config = dict(
    n_head=6,
    n_kv_head=6,
    positions='rope',
    tie_embeddings=False,
    lr=0.00212,
    beta2=0.95,
    weight_decay=0.091,
    lr_head=0.00943,
    final_lr_fraction=0.0,
    doc_mask=True,
    dataset='wikipedia_en',
)
Each number is 50 + 10 x the weight over its row's rms, rounded and kept within 0 to 99. Layers, rows and columns count from 0. The size before them is the row's rms in percent of the matrix's.

# layer 8 MLP up, 384x192, rms 0.0864, rows 68-101, columns 96-191
098:50 50 60 42 36 50 50 51 35 74 52 50 42 51 51 53 22 51 42 67 36 48 64 52 37 44 41 54 55 43 30 52 40 41 60 57 44 56 55 66 49 40 52 28 57 55 53 37 56 31 54 37 56 28 51 60 59 59 48 58 55 64 46 54 46 57 46 56 46 53 43 38 48 47 55 37 46 44 33 69 49 60 46 48 33 49 53 42 34 66 44 56 53 38 39 48
105:36 40 58 46 47 49 71 55 48 34 53 53 36 33 53 67 51 51 44 38 36 51 56 42 33 53 63 46 47 70 31 51 58 65 41 46 45 58 80 58 41 59 44 57 43 58 47 58 33 63 57 48 52 57 42 49 45 73 40 54 52 43 48 57 60 55 57 37 50 46 38 44 37 47 50 41 47 38 53 49 59 55 72 62 45 58 41 44 47 55 48 54 43 40 45 55
100:68 55 51 40 43 65 75 52 34 57 61 38 48 61 47 58 36 34 54 40 60 58 50 49 66 46 45 48 37 62 39 49 62 54 53 33 62 55 67 50 50 37 42 51 55 46 59 62 35 60 53 55 57 36 38 57 62 49 64 43 21 58 51 53 54 49 42 49 47 32 58 47 48 45 59 43 47 54 69 52 43 47 47 52 66 46 52 40 57 55 40 73 44 47 58 45
114:51 32 36 46 39 47 50 51 46 35 57 55 46 62 54 45 54 56 35 45 55 65 68 49 46 60 53 52 39 73 73 55 61 57 49 48 39 68 52 34 53 39 46 50 41 55 59 47 37 54 37 33 31 43 49 49 55 34 39 70 39 59 62 62 46 43 60 50 60 47 60 44 48 54 44 38 45 62 36 62 47 33 54 45 46 53 51 49 59 49 54 45 31 59 53 52
097:63 42 54 47 62 42 22 46 55 44 66 47 26 46 53 47 35 61 51 58 51 51 42 52 76 46 46 63 35 58 52 41 53 48 48 47 55 41 34 41 49 49 36 56 70 47 38 49 55 64 58 52 45 33 58 43 55 59 57 45 42 58 59 55 72 45 52 47 67 48 64 49 54 56 48 46 49 51 56 52 50 54 40 41 36 47 49 53 61 56 63 44 34 59 46 47
102:58 57 52 37 53 38 79 36 49 43 39 45 35 59 58 46 36 55 51 54 58 41 54 46 59 53 37 37 62 39 59 38 34 69 49 37 47 46 30 64 61 69 40 56 37 50 59 68 53 53 48 66 51 48 59 50 41 47 51 61 64 54 56 39 46 48 54 63 50 63 50 49 31 56 42 58 59 28 49 44 58 59 58 49 57 33 53 61 41 50 48 74 49 35 44 61
106:55 37 61 42 42 44 67 48 33 51 43 38 50 38 49 49 44 40 58 47 46 39 69 54 71 40 52 72 42 61 31 49 54 51 45 56 58 56 46 40 34 46 58 50 38 40 37 46 47 52 59 55 47 42 30 51 42 62 52 55 51 46 37 50 55 37 63 32 38 37 67 38 30 51 64 45 52 30 51 47 49 25 56 51 38 52 56 49 40 53 66 55 52 36 56 59
096:36 44 57 55 40 44 42 47 71 41 65 53 43 51 53 63 62 47 59 54 49 35 58 55 41 63 49 32 36 54 54 55 61 49 51 55 35 62 54 67 47 50 32 59 50 72 45 37 63 46 44 52 30 54 52 48 41 66 63 45 46 38 61 63 19 34 51 34 47 42 58 41 45 53 41 33 55 42 50 44 44 40 57 60 51 60 29 45 51 49 59 51 57 51 55 56
103:44 61 36 59 40 25 47 31 46 35 49 46 52 45 54 55 44 24 53 44 71 45 45 46 57 47 54 44 59 50 37 59 55 50 43 47 55 55 52 50 51 50 50 39 49 39 53 60 57 50 49 58 25 46 46 46 58 60 57 80 41 53 63 62 37 63 55 71 57 51 63 57 43 51 30 58 58 60 36 61 62 53 44 55 25 53 46 49 51 48 43 46 50 42 48 49
107:42 37 43 55 41 69 54 71 37 49 60 48 49 30 52 50 53 74 45 47 62 43 51 48 39 63 58 61 58 52 47 49 36 42 61 42 72 58 63 48 51 38 51 44 54 41 33 36 65 50 48 57 50 60 55 71 59 63 45 36 44 33 43 42 38 57 56 51 48 50 49 65 45 48 49 64 50 36 54 67 47 58 52 67 47 45 48 68 49 56 69 36 54 52 40 61
099:26 54 51 36 65 51 47 66 49 28 52 43 59 66 65 63 58 57 56 61 46 52 29 40 47 62 49 43 44 38 45 66 46 65 45 57 49 48 47 64 48 37 35 62 43 58 46 52 42 51 61 45 45 60 33 57 47 46 49 55 61 49 75 47 61 51 62 55 55 33 38 58 61 43 50 49 48 46 45 33 61 43 53 56 50 52 25 45 71 59 60 44 47 71 53 31
097:42 65 53 48 64 45 52 63 62 50 60 39 60 66 34 48 58 52 40 51 51 37 38 47 36 52 49 55 33 59 54 53 41 51 52 51 40 48 46 40 56 39 42 49 67 67 56 46 52 56 51 65 55 64 49 63 68 65 63 29 39 34 40 47 47 43 51 38 34 66 22 64 41 61 57 58 33 51 55 41 44 43 43 67 51 43 63 43 48 30 46 55 69 63 59 44
095:68 52 54 61 58 67 66 35 58 37 58 47 37 55 46 33 56 39 34 38 50 50 57 40 38 45 46 62 42 46 37 50 52 20 38 33 42 59 46 50 52 39 58 33 55 37 38 40 63 48 42 59 67 44 59 59 49 54 46 48 71 51 43 39 51 46 57 38 37 54 63 58 58 39 64 44 56 54 40 37 53 47 58 56 26 59 43 58 68 49 46 51 53 40 55 49
101:59 48 61 40 43 33 61 44 48 45 52 52 50 55 32 28 52 35 46 58 44 42 35 31 61 57 45 65 59 50 70 47 39 59 45 46 39 30 60 48 50 48 52 43 62 37 58 67 39 42 59 70 62 49 38 56 46 61 42 41 72 33 51 54 51 52 52 57 49 54 60 63 31 51 65 65 42 53 41 49 41 44 55 31 60 42 44 69 39 54 40 36 48 55 57 58
098:26 46 50 56 46 70 26 62 46 46 60 47 53 58 45 55 47 56 55 50 52 30 51 57 48 64 35 37 64 44 44 33 57 61 47 55 56 44 41 44 59 47 48 46 52 67 45 73 45 42 68 52 65 56 65 46 50 58 33 52 45 43 39 47 61 63 43 49 33 64 21 49 56 48 37 37 40 57 52 37 48 55 51 76 52 55 59 59 61 63 51 33 51 49 47 53
102:37 71 58 52 35 58 54 25 55 62 48 54 49 64 54 59 55 64 61 51 76 34 48 65 65 40 36 35 47 54 49 50 48 33 51 29 55 43 55 52 71 40 69 51 52 38 42 48 50 48 66 47 51 63 51 53 51 50 39 39 50 36 44 55 37 33 47 50 51 38 54 47 48 49 55 57 62 44 60 61 51 69 44 59 63 41 47 61 42 49 37 56 54 62 36 70
095:41 55 59 53 61 31 46 55 51 45 56 55 65 57 53 58 46 63 57 57 43 40 46 49 39 51 58 57 58 55 29 46 77 77 48 50 48 42 53 39 53 47 56 40 45 37 41 41 59 46 41 46 61 51 42 62 57 34 44 55 28 54 60 51 67 39 59 45 41 47 60 40 52 48 59 54 64 45 54 57 48 63 65 37 65 73 58 42 37 57 66 35 51 50 19 48
098:32 46 49 51 54 56 42 67 44 46 45 49 51 64 57 43 63 50 49 46 43 54 42 54 46 47 59 51 35 54 47 47 40 36 45 44 69 56 60 68 50 40 64 56 54 64 54 43 45 47 51 40 60 48 37 47 49 46 47 51 60 50 60 54 54 64 51 61 44 51 58 37 56 40 44 45 49 54 51 45 56 45 66 41 32 56 46 46 48 67 46 43 54 65 57 43
095:43 73 55 46 33 54 40 57 62 68 49 58 58 50 67 47 61 63 58 54 77 39 54 42 68 58 46 38 59 51 60 57 48 40 34 67 65 37 59 61 59 66 48 34 42 24 54 55 37 40 54 51 42 54 60 45 54 49 54 39 39 50 50 33 34 44 51 44 48 40 37 50 66 48 43 52 59 47 64 52 49 53 59 59 61 40 42 43 32 47 50 57 39 54 46 51
093:43 43 52 51 39 69 51 57 45 33 58 53 54 66 57 50 55 44 55 66 53 28 60 46 55 56 41 46 60 57 43 39 57 56 50 44 53 29 51 43 60 46 36 42 55 57 44 49 75 65 55 58 52 60 46 62 59 48 56 26 34 53 57 59 49 50 38 59 56 39 45 57 40 59 34 53 44 61 43 31 53 54 44 51 47 65 37 52 46 38 54 29 71 47 58 36
105:53 64 31 45 53 59 65 49 54 39 68 51 47 41 35 18 49 50 46 51 68 43 52 53 44 41 55 46 60 51 46 38 58 42 44 45 66 61 51 55 43 38 60 51 59 50 45 25 71 41 27 60 50 51 46 36 58 62 45 57 48 51 45 40 58 65 59 52 43 60 38 60 39 63 73 56 50 34 71 53 53 46 33 45 43 57 51 27 57 47 48 51 57 53 62 59
097:49 52 64 38 53 60 64 40 53 46 56 69 49 41 48 53 47 58 56 40 48 45 49 49 44 53 35 45 59 39 41 46 38 50 47 41 47 49 41 58 65 35 56 54 62 35 42 67 49 58 32 62 70 50 36 50 49 47 56 21 39 42 70 43 40 60 53 41 47 41 60 57 44 62 57 50 40 53 77 63 43 40 52 50 48 65 62 62 48 31 53 41 40 45 56 42
101:39 61 35 50 47 47 58 55 43 72 55 50 46 45 60 60 65 43 47 42 55 57 58 62 45 45 59 49 42 37 48 49 39 41 23 63 54 40 37 48 32 49 56 61 36 56 61 48 42 57 56 59 45 51 31 30 46 41 50 49 62 42 54 52 32 51 39 55 39 28 40 31 46 43 54 51 52 57 47 55 52 38 54 37 49 53 49 55 49 47 43 55 51 42 50 73
097:62 52 50 51 54 38 26 32 50 50 60 38 68 44 44 49 68 37 52 59 48 42 58 71 42 61 45 53 55 30 42 44 32 50 48 42 48 35 52 41 42 32 52 54 46 50 47 60 54 49 65 44 40 56 51 48 48 59 57 38 59 45 42 31 45 46 51 64 48 58 61 44 33 47 49 34 41 67 47 48 52 57 54 50 53 58 48 59 64 50 56 37 35 51 45 60
106:51 38 32 52 36 55 54 43 47 65 43 61 48 59 68 49 60 50 55 64 64 52 45 63 73 40 53 50 53 25 48 66 62 60 58 47 51 68 60 53 47 54 30 27 45 39 53 47 55 49 35 58 55 53 72 50 42 73 42 30 37 51 53 42 65 33 38 46 43 57 49 59 42 69 45 51 48 58 45 57 57 55 38 33 61 46 54 43 36 39 46 61 43 63 40 61
096:38 46 51 41 56 63 49 48 31 46 48 46 55 45 50 42 42 42 65 42 59 53 35 56 54 40 41 53 48 49 40 58 44 54 70 51 51 58 60 61 37 55 39 64 45 62 48 40 32 53 66 35 63 52 46 58 66 61 53 53 54 64 41 44 57 32 41 53 51 58 39 58 67 37 48 48 69 45 47 53 54 58 37 41 40 59 54 57 49 56 45 51 41 49 60 43
103:40 47 36 62 60 65 50 54 58 50 37 49 52 48 38 52 50 37 55 53 64 57 46 56 56 70 45 36 45 60 57 59 45 48 44 60 60 45 45 32 49 62 46 61 43 42 52 53 49 52 38 68 47 60 41 49 51 60 47 45 40 46 44 41 36 56 59 62 52 32 53 59 61 39 54 40 54 49 52 56 52 54 42 61 64 48 66 49 38 63 66 48 49 22 51 55
100:54 55 54 44 49 34 67 48 52 55 49 50 47 44 45 47 47 49 42 34 56 50 53 41 38 48 43 54 47 59 62 52 50 48 52 63 62 51 43 35 48 49 67 69 50 56 70 48 60 62 49 38 46 51 67 50 55 56 27 45 41 56 55 53 54 69 41 46 45 54 20 48 47 44 37 42 38 58 66 50 29 47 67 56 41 60 35 46 60 44 53 69 42 44 43 55
099:39 50 43 56 60 46 61 47 60 52 28 56 71 58 56 45 57 42 46 52 49 40 69 54 40 54 54 41 58 47 52 56 43 46 40 33 49 52 42 46 60 58 40 49 48 45 47 32 53 47 37 42 57 50 38 52 66 71 54 59 51 43 59 59 54 38 57 32 50 41 42 41 42 58 51 43 53 63 53 54 46 42 39 48 59 57 56 31 47 55 58 41 62 42 43 59
105:42 51 52 38 45 51 59 53 35 34 52 38 45 41 53 51 64 43 45 62 38 57 54 32 46 59 52 47 60 55 34 53 61 41 50 41 62 47 75 42 35 49 41 56 43 52 55 44 42 56 44 42 44 51 53 60 55 62 48 45 51 41 50 45 52 57 49 35 58 45 34 49 47 36 51 45 53 50 58 45 55 43 50 55 44 43 39 45 45 78 68 46 59 33 33 62
098:60 56 61 48 55 39 56 38 54 51 54 56 53 40 54 55 25 55 79 50 70 45 46 58 66 40 48 35 46 48 61 45 57 52 30 25 57 34 59 54 52 46 50 53 34 46 49 47 16 49 44 22 49 56 52 44 31 56 68 58 53 58 47 41 55 53 43 62 59 41 51 58 51 38 38 51 48 69 49 42 42 41 58 51 44 55 58 39 60 44 57 53 49 52 57 43
103:50 43 48 55 42 61 37 45 38 67 59 40 49 36 54 46 48 24 58 45 66 43 60 53 67 53 44 33 47 51 44 46 48 65 53 62 62 68 33 40 36 46 44 68 66 64 64 42 54 59 55 39 56 49 58 31 57 68 45 40 34 37 46 39 41 55 43 46 65 55 50 41 65 46 31 43 51 57 54 48 63 54 32 63 51 57 49 59 42 53 55 53 35 45 44 60
098:31 56 51 45 32 41 53 67 58 42 39 59 49 42 52 26 58 41 36 58 39 51 59 46 45 43 55 45 57 49 64 51 42 62 43 51 40 51 49 55 63 24 36 40 61 43 42 53 50 53 61 52 36 62 68 68 35 49 47 35 37 56 41 44 55 31 45 58 28 52 50 43 28 64 38 31 64 49 41 53 53 61 43 59 58 55 41 54 53 43 45 56 60 46 53 48
101:38 45 47 59 50 56 44 39 63 41 36 37 61 54 52 32 53 48 50 31 59 55 50 37 72 54 49 50 70 51 47 48 69 46 38 56 62 37 42 63 52 65 41 45 46 51 31 37 58 54 38 39 41 38 68 30 72 37 55 51 47 41 45 62 48 59 57 55 70 52 57 52 49 40 32 43 47 56 56 57 26 60 48 58 36 35 55 41 54 51 54 59 55 61 39 46